python train.py --num_hidden_layers=15 --hidden_size=384 --num_attention_heads=3 --num_key_value_heads=3 --head_dim=128 --intermediate_size=1536 --vocab_size=6007 --hidden_act="squared_relu" --norm="layernorm" --norm_place="pre" --norm_eps=1e-06 --positions="rope" --rope_theta=10000.0 --rope_fraction=0.5 --qk_norm=false --attn_scale=0.0884 --bias="none" --tie_word_embeddings=false --parallel_block=false --init="normal" --init_std_qkv=0.0315 --init_std_o=0.00576 --init_std_up=0.0315 --init_std_down=0.00288 --init_out_by_depth=true --optimizer="muon" --learning_rate=0.00523 --lr_mult_down=1.5 --beta1=0.9 --lr_head=0.00476 --warmup_steps=200 --schedule="wsd" --decay_fraction=0.55 --decay_shape="linear" --final_lr_fraction=0.0 --batch_tokens=131072 --max_seq_len=1024 --doc_mask=false --z_loss=0.0001 --train_tokens=786100000 --max_steps=5998 --dataset="wikipedia_en"
Each number is 128 + 32 x the weight over its row's rms, rounded and kept within 0 to 255. Layers, rows and columns count from 0. Numbers have three digits each. The size before them is the row's rms in percent of the matrix's.

# up: layer 7 MLP up, 1536x384, rms 0.0536, rows 817-996, columns 256-287
# down: layer 7 MLP down (transposed), 1536x384, rms 0.0369, rows 817-996, columns 256-287
up817 101:171141159043187200121074158106166128082091138186116121149169074150167110113131096125090119182132
down817 098:100157145124111172114104088105130142169128081123122117134124134099089183128114153137134133133147
up818 097:096113150143070138087149130102155122160172137096102155127114098155117120150110126084147102092107
down818 096:137145168188174162165109139160171193114146127141152152144083153158159150094117159128143093126104
up819 107:093126129170060129143091115094161131129164137173108090149137137173091152096119099092108124107106
down819 108:152142110084110166127055195166160165124101122150094159085164109116104089130219157144116155144071
up820 102:096096116110115128139160117147167126131128154120134155094145121165161126163101173097121127123193
down820 100:196163098131111193132158087100157090139176130101099136190150133127192164117165121140144081178124
up821 102:131110136164114126112122082172133143134134109081130098114111101122111135152074184107060108164108
down821 105:089143113172154098119156095137136124189145187143148094147097113088101071126141182140172112174155
up822 101:196135129156137117109144124156085081107196108061166137120102094184073114154086101104118163163084
down822 100:134128182110115091151098132117085131144160174111140096121180166164108100126143201078119160132130
up823 098:134114199093145092132106139053139121164123122081116081131125158069079160129099115111113154127122
down823 098:165121124119180171117078111126161118054133077091111120069101111178082128180146110064121114167146
up824 092:139132155102170091128144108148146095091168101116126156102174123124179134139083108133111161165108
down824 099:089138116141122153131134146082091077114117079130121049090126104155151105117125146150164144114134
up825 093:194132121112177130120141112172126116128190091040115126065123125118149132103050085121129152122142
down825 094:131118119129161175166161117115098108131093107156138135151168104100122159152173136166092103188097
up826 101:196047136147081131116098156136131137131167079125159155178151107132151122154143121122123183172085
down826 103:143136135105139140098113146168066125102140129142112122053126170133161128112097128099103075122131
up827 096:155117138133141116143137055150145099121083146137140124150116147112129146151130138159044148138091
down827 103:097056100167154108122112153163175105112112130134080191110060121095162087077129181139164049124075
up828 100:125126085153109139179103098166088164101140124107134194149071146129165124126156102143141131124183
down828 100:094109149168118065166160148157122095177168072187140160068173166092110161129125148165145140146170
up829 104:147132114083094177119130124129127166135137120105100153094127198059187080123103093103105124156123
down829 101:145154161136065062156110079082092126135091134118169176080110168126123052122122123079146126075076
up830 099:194116105116173155120162058118119140176136136117141113118154031121133106129159181169157089077128
down830 100:129113125149101158111140096109104132166084085108083122074098129143136152164109098044157084114117
up831 087:119127093144202099104118147131148097106113098152177179135178114115169137109087122114146087069088
down831 084:121124123138077147106161099135134074189158114074110116141136075193118116079125111093063098110095
up832 098:180181090155159202135113117096111071107098127169139053115147129140139099126137093171137139113117
down832 095:069159123163168123149107154109184085136103132142070199153120101050094099065104127115142133121131
up833 097:100098149131120125150066143122095161176157146092099116092125132125136142130144140085104135135120
down833 093:111178105104127142054134168144113121108143089177122108157136080148141104134109110161152188151117
up834 103:142166109124170140083103140159148133115111109163128134162141162123119166152176112196095105104093
down834 102:119099179114121111071118135186149120126182100143121109051120120125155145125173101163247109141158
up835 100:176154131061137199118079106143169139125142122099071135161101173149155110150164109139131127107132
down835 099:068170127140096088146082183147119120086170181108085101103153029138147128113108148099110103201119
up836 089:154135129102151129058148073079067163169053107146131113202148176124117171121093101106150108115096
down836 090:101162159120094089078152137111088145125068152069133128139121098136125079108179114055069126135144
up837 098:194113071131080164144074087101200164161104090167101198143155114118132109087112163123074145102158
down837 108:145145167093122094171134139133087115108138087123053118124115092220113131140168143119179157197173
up838 099:192133120186134094174174145149142101168163123143158117143148218125078147110142139082117135099083
down838 098:108083138143095091066126126154109087087129161113134078142115171178154128086162185127144068162094
up839 100:104150149174100117087142129120154076124080108132081054138139124084167166087114134046143131124114
down839 094:102181112126186075176150154171101099158163104201150124113149103144126083114143149154125098129161
up840 100:168121101126078136125123154112114163188148101134138163170113117119130084137112162140137161141134
down840 106:124116153188148136076134151165136134100145145130116111156046149171180099144170142092153150165108
up841 099:166135176121167171117095076079095139133101164089136148131090117111124097011109071087148109118170
down841 102:123131177143157142133094127146210141094089126142107134143159096124184139143154149097174126079114
up842 098:163105164128115084114055138131097145133117142134156146092150203051139124123092145110137132112149
down842 097:135153160089159111143145156109146187181106099177105110102106177116097129127122163082146200151073
up843 110:136147128095096154101080118103138123147093109132160115136104181106094098086136136134109091132126
down843 110:119194155167186160103136103135155075065167091167120161088134088024051104140081178119177115129123
up844 095:104104119146065094109106114132159174151137113104148164117092075158111213125118179113188103138107
down844 092:149119106122140116117180103092166097151149159048161143081110064152171129139145151163138128093075
up845 105:120115098140130113120134227152169109111152115103138136145146133156155120125121124142122163156122
down845 110:144143151091101159108167119096119152128152076115155154148101078171145100142151154109145147131058
up846 114:086115129121079148083129128164114102110138121144104136130132074143102132167141160160079135153124
down846 107:154161109111110095137119145084132171078099147147113151107111134115115116095060150086167149149148
up847 092:195149094183149115112134094094176163099091094143183139083114161139194100103086092161131074142112
down847 091:103173144149114154129088178139193164102156169159123108162148142094128099103129112157137143100117
up848 096:117085088129139107164164102148094072160127080128135135126163218141087142130100096135139067059099
down848 097:144148122084120103104119153130145102068149187083071139187129149132151213151079153182083137084133
up849 098:102140128138134138104097094159147129082187079130111139093180137133106164188085083183148137106128
down849 103:116105155109153135129128147124146146112107122163107136123116199114127162130156149185121122183137
up850 103:152091113209168124135045121134133140167152141136149113077148122134107178100161129093125068146093
down850 102:136155148115161088127144156144092119152165168143155125130132119112150104168100105212096152115162
up851 098:101130105124093136083094085119175150072114114113156120169110147177107112177185178082125108091116
down851 095:184139085116106139129121156180144156181172124146102064121105113162137180135111081142093146178217
up852 097:136131095183085084117104114120157147177109066141132140105127106121158160166105176134085197171168
down852 088:132135141151115112135173131096117176130129092121123175139114156134073164192126141118147125143079
up853 119:103119098149078147139150112080147076182187115117089113127099201081076142064102134098113153157087
down853 114:127114138108146094087136125148164116070167110160153135120132050131114104092140083136137107145082
up854 103:096103126159092086115120120112084110171100137149123125158127068133129144150088149163115109116099
down854 103:128121136092194142118130148035095142151147105114178167073122159115113155099147156156097101137177
up855 105:122128095179143179140209162147078113129115145185098113021146149079137128146150129127121179105112
down855 106:056158018115114139157141077077144108145103135059146153190166164170114193178093094159159070162145
up856 103:080149163120101114161112165168118112034124088087102116064112141133157171065183110124095210095156
down856 095:136115091139118130069156102088085163155127150109164120188133141133150161130145117144138136134151
up857 092:156146167191196116092123088090112159099136097144119129132118114113197120100109145058137158121060
down857 093:181071075133137129139113102181150117120116148157115103118108144147113126122132162071144129159122
up858 103:107078124163146156103098130123106167137137135128101116171180132135103195185091142124114110093114
down858 103:127175082146107099155081107104151109174058086114156107115167143118077129171073127061091124121135
up859 098:139056117096117110173106102088157071142150116145111168132090154169187129124134087140170084182114
down859 097:141194121170106087148152107136164133094080138123078128099139160072108118148117205134062227068136
up860 102:150084121141061128115119112198085153166121109141087128093100145142089078141116105170091142197118
down860 097:156125148145119115191087105132065161090144127084113084145171154084157100100149169110182154169122
up861 098:157110193130079187165138129128157108110096130117145156159168159109121132093070087144116114156136
down861 105:180072088133170145124145156096101126180102163143103092110094125101168135144141163101102134127164
up862 105:132123143194138115139138185115143054146115130180162155096091129145149106115205135098125110107125
down862 104:102114123159163127121120122126083132120088079115138115096105101111138135176148144145153089136135
up863 094:067105148108119141153184090188109151178127124135159075139205118123124131103108182168157092123097
down863 098:146108196133166131144148121092183103141171140115162135098148119133143105187128146112107126112161
up864 112:128074092131076239158151097092141140131117089105203141163131157127170104112140115081183055114122
down864 120:159138140136065164149068132108178098129135102128160150075080124110132157109160141135145092204067
up865 096:110127137133094112104209135135161132096143135118110093139212064143151113072135141120070101164092
down865 092:157186145184128128150156122169117170143066139135089186173076159082133176127094108086102139100101
up866 100:146117126119183146169125113140122098166210080162110141146099121135084116092184091130087103093085
down866 104:128123107133144100098100124107112113144090093133112088113100219108163213137143141097077127146097
up867 099:139100104105205084090123156107146119093111128218169127092173078104107141085114080165122075142127
down867 096:109141128114064153117154153133121163117116114082175091165106080186136127170092115168163130093175
up868 093:116174115182119173114171086108136164123099136119130061143130061151145161093133131075113144169113
down868 110:145177119104135076136118110148104178155170119123101123140112191138143137186104156095133116109153
up869 099:111059116123168140118112167068122159151143133148103149080202070188087127140169173146113157133120
down869 100:127101056050112067130157110114139125170144133146111108127140108170141135061119128099138153087131
up870 100:141161126170151181077108102154183109134105127124151122146162154070110148140133099166102116128117
down870 102:174119138152183181137110158132102163135083177087102145135120151101152110112120074182139099127105
up871 105:104171142080142079073138104130169085147163166145138120087109140101138140158119087097143155195151
down871 106:164094106156106136109141111100076140085099073095078143086125122091109087105176186128117163145152
up872 098:154123129192117096108127163081075106117109113122100135089119157146097132118166100112157142084183
down872 101:129061066114203124142188156131110074138099139126122066084135123128155068078166086127176134159133
up873 099:076163123078145103180118047127123132156097133148119087138145150159133101133175076146135193152172
down873 101:119118153123091147127195180100133143105154174178151146088132066095098127187108115148127039120176
up874 093:134150150103075129136074161109102048153173122149157152188106129064148124220154179147156077162136
down874 096:210130097214152149136154103128147172137124143117098131107168106168148109108065163107172151131132
up875 093:157104071095159135114128101161189081121140141181131162080168122107131163102104124119174171091154
down875 099:076126118113132088185106157135130132148202139111143144109148092109152108156109188137155140076096
up876 102:194121090107082198103160131161127139138109162128114134162142092093170162152104154110103132181112
down876 107:140087103130154146128197136178090162170144169132101087117112142188127132128180095113097126140114
up877 098:153135103117145122136077125180124106137156130077173158159107127138089112135163112195072118169139
down877 099:119141142094059096088134110060064109144119116167156087121176119087134159160083083081055087114173
up878 105:072126131177121084124138081114130109138095086109107166105123118130130142148134142086083112155100
down878 102:118117158093184151105116121145151108145099106105111129154070045109136087098139080200098094109084
up879 090:183086136133125100081123146161165138126087131111132111093117207101142096167093129130168076051140
down879 089:200120089157098124141139156160151120188133078186141167139123089130160069170098064133124127113155
up880 099:123149131150170131054132115149186099113121172154185090092086159130140146092124118115184101135145
down880 101:100098143100137159111097112094158147081103181087175139111153130165112161122121114199176123105108
up881 097:112103180116141152092059115138130097126159117143088095112072162100158126154135177144196157168115
down881 094:098156076139214087146121112110141167104156105142193138139123075099144143099155174146101144069120
up882 089:086189102149131093076165165118170127095116145107118073173135084103139128129119123171119101127167
down882 090:177154114166135174152145109090168167094108155125139129124142116102098129126172170092133160155103
up883 090:113121170152103140164168124128117138162123147129145148105108080136078126154151153100157142161082
down883 091:138150095088158150110154082120168099070166098177073154122135098126128106121105136182107131118122
up884 103:141139091139071085166143104098150140175141101082107200156110057096139122086111120105168137132174
down884 100:180133167101107119124158114121195132103150149168152133193124085105092149112183116100133114095127
up885 097:102161077155136157120179115123147084101111164121106094115128151155136126084115140054111041092100
down885 099:076142132103105122110127219106129122116115076112133079141096106146102147163082129087155077137118
up886 099:180117105150093134181161110113080104143160156160117078085121152073077164108175121098137120191145
down886 099:195115158134087166086078126176135137152161128067153173184176107152136112149118134107096086083117
up887 088:141117134144132131108113157135133126097120138160103110107124164187126133121129211105067084104202
down887 091:123133068116151121131084124131147125199159146113103145107117133113151118107183136092184137106136
up888 107:152119117235124122173198155104095033064087111139163102152075098107106070096170123164127138147169
down888 103:092116134146129139119069154173146133112159148105109149102208160069123090151094111103139132132141
up889 079:077133110125114118196093191124231146120140102148179145140110099109121136147164188121123128146190
down889 078:152160150134174123102082084162173097133132149216138119144151143146106118124117130124126138189067
up890 097:105088089164150117186090165136105173094122063103164090048157130139118146126109118121140145098132
down890 100:119149147137142146145094115132103189139173182106162122174148141160125117080117083159194175129187
up891 094:144127107112095112174134124135122134135110095143171110141085137100111161140146114097179119142131
down891 104:095192139123121136121105113120072090104091204142105137118136121087116150146109119090099146097126
up892 087:109070100148162169112134106103094083161112106162176096213151119080126123132133105102142134128102
down892 100:151117124081127175120152153118138129152104133111047127104143064106113128132158172096146124142149
up893 115:165115122197103104144081142097092122132139121139125199117148124118137096082126067138087103155210
down893 114:075106104176169077130108142092143108154098164169084143152154138098103179150096170115126093116077
up894 097:190078116118122127099087118169156138148096084158131160162110107070127094160177147096160158107130
down894 094:143137138140103144154130114130112142142081124183132116060122136172129091147165137134099120139181
up895 098:143070142155107205156104105084100163153074091070104172141144121180121109112141122120197123100135
down895 102:128139170081136116105099164117128137153045164023145143151104128146142134151076143112086138122093
up896 101:109181069120137116132154158170129083177151167187152155111143085123101157085106147107155173148121
down896 103:117206127116160133118107083041087076151145098150095093175080154159164058123124100145126109073086
up897 093:094115116130131151141138166180064133139169188159038134094085170089122101116131131078091102133135
down897 095:114170161103145105060123159118149128150135175104128092032112085106112147089153129141167151154172
up898 088:155135124128130149198168167162131120131161088142100148115132146144107146130103113120112148132145
down898 093:128152188144062036156137134125197092135112098071162193158175104120104126124105160191149122102130
up899 108:127138169110130135093094105212102133166182105142100150142138121180147162136093123164131154108138
down899 108:189170140090100174135157152129152123111135187043122149169154118110055075143114109099152094102086
up900 095:103207104177149144150098125115077172132132171120161118134149119081142117095152107136203091165140
down900 097:128099142110097125105147139123104134066114111179120134130153079179138074131153139141096149164029
up901 092:090091143131107184129127121137129174138147071135098180041103131083024131128155131104159092119127
down901 097:094169094120093111087126134108115118130112110121154165194123170105075135105207116105110159122161
up902 109:051138183115084130092138103124152201075077153198139061123122153132168141108117103111101065157093
down902 106:089111191187124080158158090148121124150133129111127063078097182062254154107072123102125154144117
up903 098:109120093150156158146090136118126097074120126132050180189099173156110088124123100114125113119148
down903 097:071130184157165146114161148173098120084116121201188134112129123053098149130145163098180097141057
up904 097:174136150124146172127156108127133055100100128147142139093138127177154161085149153193134140196116
down904 102:091151109127146129165129115157074157089038144089147067096217158129078154122160134097096132126098
up905 096:141096131155146108032201091109120083101122101097174109101072125120126117049084138090157117117100
down905 095:137184106117098133162140112108146140111162140105116122140102162152133168120130159226074111140143
up906 105:104122148103134129153173112111126133123110122131102128086137100132124140111143153129136124121172
down906 103:098164127105128131109115105104107095102152123162148131111090133077111118129150103115108123147155
up907 107:148093114154117097175135118151118159176112124128129182140137116118155101123153158167133174175106
down907 106:118111142114163145117148112127099079099162199174124124159131123115114129154170176095163149131119
up908 110:176151141083120108134095146201148143119129187110161105097193076106100088049119098067144149143127
down908 108:128086163116147128169158091129188147138131116094112099105133071071126148164169128117131162112118
up909 099:175127106118164122165120129130170098161177160124091139157141126102094156132132086122143081100125
down909 101:112106129127157127125132124172113108123108181132104129161124145116162116156110091156136111129144
up910 104:142108131118182125161133175152095153155116071144111160082119105112093121092101089158160136107161
down910 100:072123151072143141127058144145137113108144164191151148126140147140255087102148125116112122146110
up911 086:172141140118124120113172168174145164105141106136137094150099143140089160088212146106116151086193
down911 098:134100138111131109174153086103127099116161203088115138125128101167153116157158081115090153116139
up912 102:181130078111097137079165129104173140108186049150118096145131154125159181098162172118127185132124
down912 100:115113096075133031104129149160072078163106130143204117146150071143117131109130132088090112148122
up913 100:077172175101172182193091080109185111092082101077168104147170150167144107130161127085166105105117
down913 100:135166097157128208148103158100165178075158112165122138122147094148116119122110168081124069092160
up914 101:148099120143138108142124085157165146129173061084130142110140142130097146094128135128141091153105
down914 100:104140119133150144147084113139091180154165085093154141118153123084189101108151184124138178097038
up915 095:167145101106113120133138093170186040173180161125129113049155117128120114085149137116104196164148
down915 099:145092145141074097116158183146108136130137157126188066188154112156123086113098091043114105089135
up916 100:155157070075117151119102123141145134183104148100088131164119096138142203117136086120144155154135
down916 097:149158065108064125119219139083173152138156166098180101133081101127113110053150160124131231123204
up917 107:134096169120101134213181134080176078103171137109133128097126130142129154161122104061104107162033
down917 112:153145113071197126077105151091110130122149061172075064179157080105089104080157157128098143120185
up918 100:101101150221155130122159099156118135175149184054066144176143133147120167157124111142071123108137
down918 105:151067147106143111063184153121099079145144172078145096095129105097110127154158101094097082152086
up919 093:151144110121173173137131152126118147092088145167097137130201095114149177177146145083170116067185
down919 096:160122158110150158131107140071054108123074081119115162100092133094126084188114118126109152128090
up920 092:180170123134117152169076110107129126172119142142125105158148159128164180180184105115112179122173
down920 104:127114182036143090149146118139096111128117132169206082138163105165106117153165055198121147123133
up921 103:141118167106110099073133133135164143148143105143133131152115123080127061121163104118157110105147
down921 102:171111177100100146090169159208120144084127111109147105153154096163140210121059101171141083150141
up922 094:115119117147164155099092156160147115188150084135072186099103119200159152129146143210118136108090
down922 093:118080119150109156134082140115122108171116139115140118103168149145175147181058109123107104166128
up923 095:118110144089163118063040145088138158095130086163065206145125185090115118205145101088164156139115
down923 100:128063102094199099130091116157091071111137150128156122080156107078070133067081104079073068182106
up924 099:154109142115067149080153101133125114147182141141107153067138153147186117115193169108175069064192
down924 097:078211135152102133177129111061128099099131129153117120130087109105142204123137078146139135100128
up925 098:162121129105185125157092130159108163136124084119164151116048100162108109122121152157098177121179
down925 099:103104137123090068151125154117113161117138091096195096152148104076081128092166072158143132143119
up926 098:078067099180141200141067097122102044106132161079139053059137139032144100094114149120134221103112
down926 097:152173158136122137129112161094126168050127104154176156146113088192155138092111087098107078102041
up927 102:131128094177121181152129105155091137107131178089216114171137111075100122092095106066078119060123
down927 109:091207174088180124138137225147098098133153080180112133130186105139115125135146073173142109162105
up928 099:178114132145071119121056116156132172134091134168107116075091184115137114149171092138139091145136
down928 096:062124130074171150122179187121136101133152113103135092159088138139117134109111118197184153181139
up929 095:144124121123097128135120111144081149047120100152130145109104130164130126128124147106134116109155
down929 091:061121090090097133129167040140163090133124133125203154106128103099124131101123127138121150139154
up930 088:142125099193110083098135122112137175174131094108114165096157094147145114175099215119128066095134
down930 094:106110121083087054140107113094180138152099142124158170194158128120152117093144141159138121150090
up931 095:151176123158130133077140079108069087146156134116153166119113134161145173067167139143158119188047
down931 096:098121120140146170148088169177096135139171120127134154135140183184159166152057093113187103159118
up932 103:160163134119143118173181128149119137115146075160105100104115125122146098099175073091116095177130
down932 098:159098119093131148076147137039172109103131139127150128171119104072095122085113131156142099122176
up933 103:116144137167130116047169135103051143206058141117140115121160127129079142121129132122108200117123
down933 097:107177139194175087122149124153169161117197079099139080165107181144124121203098069146117138137138
up934 101:131127186145157138129103120128160153109221080118093134134131100066170132104130092142083110136123
down934 103:159080094149086128159181082109145145080150097156162172092139135171104129098138152165154197125107
up935 104:109126151128053136125136071141128137100028132083193138096129083161133151117113166124123126139147
down935 107:149141161157154114072152147144120148119132206162098132169147151113142168106125148124095167109089
up936 090:132099131091126123147088089105178081162121159094155121103168158094141130097102179119099150178169
down936 101:182132138130177123171113129058092168188119088156071157145087093165178134112101103133103184149161
up937 100:087172096197119124084147162127107102142098142121162153165157088144139186150139145142121134144136
down937 102:111154154106109150246067119141217131071162124100175183154138114135136124107187130147126100121133
up938 087:101092148157093096115144157117136112123106210216047114147152123126151136195141176145132132149145
down938 087:104097152137103056143164148171088102090091180037144184077138132142124181075128051106108114157070
up939 090:111170116149090156119123185115084151145094146137178207062145073125093158151182113078137151161094
down939 093:116069163148083160172148111119142090096115102112091086104068089119174104104102086130141143130169
up940 099:151104065146172115183116153085168142170130112139145141160166040127098110109111106103095127140173
down940 100:164211107104122171129179153133083060116146124132062119145135115132138184140158166165165167124145
up941 103:139106145138127106126146084168110076158090172095152185154139125103115145114129182116121144165145
down941 104:142139137119098181149160119195156121151182117085109141156088119165142173119112154108112112077155
up942 100:139101162135148136166090141123160107091110099176113125108070088146146114123146092162139175157166
down942 089:167095170132168122177172159131193144107095117114121170164123159155090125156138106150146147126108
up943 107:125140132102099162095173152092129136135139124129098172175189143084068107180107116143114124168148
down943 104:177111152175149166135085140132178202114085159133115146116193156078151138095141137124108104164066
up944 102:156135126113195146106120148075156146152098116152103135107134146166098144137184090143135112156149
down944 100:112140124112153104125085111091152107151144142124106052125110146081061111212169162099101146109126
up945 096:085152106132126137149106056147125117166156090144104190095110081149087114143173129124127172127130
down945 094:082182124160126143087162136172189137089156151130177094156095162173155139139103118117117122143119
up946 097:147125165143118106148086140162124146147174145119138167160145151176012129111134107087129142142070
down946 098:106093158094197101129079186137193114135156128114098179151139202188102109161104124124134148126074
up947 103:076127072141096160114120205173163157152151141181121117113093153128108101072054133103148042103187
down947 104:129085122056120180140162100158169167146156152075134120158082155103104118127145153049129133176078
up948 102:092102146077142189129157092145111069134199150148101172087157128148100169094174060103049112086130
down948 099:164150129122138177134129098159109072140163154109093117103120132157175146109164117157073141099085
up949 102:166146154127159150093161135089137130091105115116134194123181139136082154135161130103133073150124
down949 106:108142161126119112165126167098184131140157155130150155108168139151101115147110114106106102160151
up950 113:193116116146143139149126114093129153154142120186126107153112197129128111126130122149096185156170
down950 112:137119191099107145151161201149147100114152164102122143111119073126118121128137096172088135140169
up951 096:109182088126074112140138179094128067126127183152150110131080077135105085097100116107102139088186
down951 099:136093117140067074136141102127088143069070137068160102149112089153135114153167157110144121173115
up952 105:075137124113103140152134100135175114163129117082096143101100173139177134084166144084163131102171
down952 104:142163193126095086145148099151148095072123136152101107141114142059156103198087123175103161093204
up953 101:111123133132079104130142113086160117132164169142109115126112168120103122143122134107175108185150
down953 099:115161142153191125076169125243125090178114181127115135118144140117096148119126093143102130114183
up954 096:161118142153118147085166095109124084126121112145161152134124087080133152112200145150128165136112
down954 093:185116159106104108133116121140154145105102102174176106181097141051118107099140146144119119132126
up955 101:124080098177108174122139123116142163129143141097126141131150041107115168094121153142125143155089
down955 105:170129137115142104176177116163140110125141160146078156177152130135104159138117104144101149108184
up956 102:123102125127079138128137129099127123164153096126159125083100037114121124114157148077140153123116
down956 106:077176190162078151134173139164155122102133104133111072120144198106104057149184074162112126144171
up957 094:143151106185145172075110179152157075107124098101107117195157210147086100189138113162122117127162
down957 098:080156131165159152147125144045143117099089068146179118148155152110156172176140110135121150168135
up958 102:109108107118186107145070156114113147115116161176155109089128143157145099107190166122136115135076
down958 100:101108115070141124137133121104137157120109119140136122166123121182102148134121126098153074103171
up959 107:144139191208137110115170101176117153153138143147143141167177149104111158093145087091094135115134
down959 100:129095099115126189139167157130178135084120090049099119127066085139114096141104103147092092042125
up960 115:166084140116100136177150122153101120116172105166112074130112161187126083138173146139065133161119
down960 119:082127116151106124121163125149131146144115097115163186157131127152116107131082113137096126128086
up961 094:079145139104112166136139136108129124122189094131083079138106074120145091171150059147124121148123
down961 094:125152150134132107133128114095066122133135118167140138136113207096112102134135140104145122057115
up962 096:165116136147151145139143102181124136161113120157151163139161137139113120116133139136147179234176
down962 097:128158057094130214112113124113141110140140101161062141097147205148145144117091127184093178163116
up963 097:122107193136141094144103082095160106139150133143185190166146108102076155113106085090134092077129
down963 101:202204146149147142155123107162082125136127114185098112106141136161113167123185120141045088148116
up964 107:119131114131109132112145099123135140056117095143138139172109125134134118096110139158145059080083
down964 103:104138117087124121162164176133151121136131053113130124167077150146140129159162107165109138131130
up965 107:135130176138130169113126087110148111164107110181166169105061096064185121231037107125137119133104
down965 105:152086121153107106185127088045159100197109132157123121081126114075113177147125141114076150121150
up966 095:040102156159149085097140143117157132133197122103165133089149148193068161120166102136159165142112
down966 092:154150118149110108140127173115099136147102140105100164160128148090110169096117156142195089080156
up967 115:127106139115146142109147114106144163069138142182169072130140099060108145100166094141154130100143
down967 127:137181170095091108133149109121110171071130088094126138105195160119189158130146101147149116068091
up968 094:126126155173101108155093126121130177149103148118116130115086091108115113181098126133111095158144
down968 101:116106125079150145092169149087154107154147153175107135095161148138200177163152142126138114072150
up969 100:188058173143149110152122107133124112170062107123101101105146130150118121169140145125108161128111
down969 097:090104150148164093081129120140132137110163110179091122105098079075093116096142070175144134144149
up970 098:125104148136097159070105127146099126080126108147148176084157155109128128159100149080091103195156
down970 101:129106119095150111161033178095086137138143127113115128125134116070158104114098150108132098137159
up971 098:106124099093154121125095091115137124112107139108048174133126101162144143139149116158159164131104
down971 096:159141139134201132138124183095160097135095111146115097138096189145121142088101077110145111110109
up972 107:127156123105099160142105172089194094153110083172159164119156106111132139120092125113076095128129
down972 109:127139127112077069127113074119134116144102126203147176163114116154058086110151118123138106112078
up973 092:078134112141137084134150130120117157155184084067127171183150117111155086173151100117089123148106
down973 097:103149133134123149153120118112107135161161084159106106169108175168130117147110112137171153129183
up974 106:162134162126101190110090134172172119138118152115142150118152134179097139109135112124092088073146
down974 103:123098148096063175110181133134151191107077100139145154120151149123130091105205078075064146156105
up975 105:070090068119117113131135136196148139132100057107100125109134114082113124154197086162137143159103
down975 103:131131124152097111144174141045182098105184143130110098163112110164098138159104153077155099165137
up976 106:082116206142126102105159081177132175084123104100098112123104173135175110135110148081113121125152
down976 102:127127096133158174096142103141127104171097118090170120161123144110105146119127098192088089150162
up977 088:089101131106165109116173156193134125039105156143098162146125119119114177134156107115117159107083
down977 094:101152160161118137164164150101142064128157116107104117070170124094125087081176149128095205146135
up978 101:124076139134102081069140071143168126201117150107131108102133123154122165093131061138076120166153
down978 102:121125119154111143094073143137207121091098128097170097177141138125146120235112164113137125077195
up979 116:081087131118154110137080120176159136094078146084128115088174123084096124147081077110164089138115
down979 116:160098101171104097181131110130124167178172185140128100114121107141189110130156145192109170162097
up980 104:114161137168141111116123127123169177099152087119079058106123109114123169135149142069070120175159
down980 105:179138115125134098081169159131099076103130133174144169105134170138121128132227138116082179152157
up981 107:175073086184138116180132076127138135146207171124081177164125136147138112092104144101189177133130
down981 107:111092156131139135137154117079126106118080079157162114138087120135153127145075105110050109081110
up982 105:092132078096102099155151092089089176107130097058074190207149113189100154109117071108090093090144
down982 100:089102095156133124184138135167071171144111121141113135127086128074135103117173070174147100103135
up983 100:178067157112104139142151129074082130112162175092143170095143130096142131093128167119167144108078
down983 098:181129111103146174097105105170165132092101091091134145161130113067131144127102159134105111118156
up984 098:061111162115126056135093121130090110074126136151111109122155112162119108156115161163143149154166
down984 093:125080098144120161155153160093148065102108107131078138174168104181128110121145174121156140121128
up985 105:113106089128096152170166142169185167112099154112114117114124161155173103134131100142134159183109
down985 096:154169084098090163103111133089104106151097183121153117152127187136123121105103205162119160118171
up986 087:150127160138149169092176094112138114145149117126091123099165141109099107119112190126135081131080
down986 085:143126141069106130123069144106174088091133107132152110074097091085131116122161120125081168101159
up987 101:146164113136106159120127095124155164136103143158180128204145193140115158173133127105091139128123
down987 105:098135105100096111146183140184143141104057151080216155132143150100153152149091129105130133171104
up988 098:109125128132099137140138135176173134167133142126192160096127108122140170141109153078157111148128
down988 103:144141110099159169102137099130164117114128112146129117148057132116169114125086082103095132189162
up989 100:160144083158094123155180075136172113111122080146135151149075192123180131123098055087106133166137
down989 101:116121105088130125082136120116126105121057129123157105140176160097184126130152093148102104130061
up990 105:081105121185115153099123174086161097145136153140045138087143130097130126114136143127084114094153
down990 110:117156144093161118142123116130137153089158129136115143163100127160126166146157133121078200058036
up991 093:129152130134104117147188204160163101089121100099136154080169101168128089126118106109171186141101
down991 093:137126138100114094143131145106069171125134117124190103081111126082134142157184095112194158104071
up992 101:154092092135070064162155155143171123098127128189144163112195119184091156112097097115152087123137
down992 099:162147181092115140103134126224143090109166146111050124198122119124142112135134100112083124136130
up993 098:169080080118112139180118137145144176119127156096172109168148181111133152158165105088053153113179
down993 095:134127130097086136161136168152100112146091154131134132137050150120118142107102113139149124137122
up994 091:098132115100112149133117134128136186112134123109163121103105132054146137085125200097101110174130
down994 092:102122133169170078130055176123150097129154178131127136139158142222107127113083129094082164070170
up995 099:141150109165125120159119093108126161149168074142135198087113148100109104148121140102137106165175
down995 097:045167096106118089125077141153151149111137101148089096129140153116112165139087143122128144150142
up996 109:102164100127185069126107113175183021149138049149152195125110181114139124109187150054090157128113
down996 108:100070159079140147107088100166150157162105115173113159122174145104152117126133151094096144162138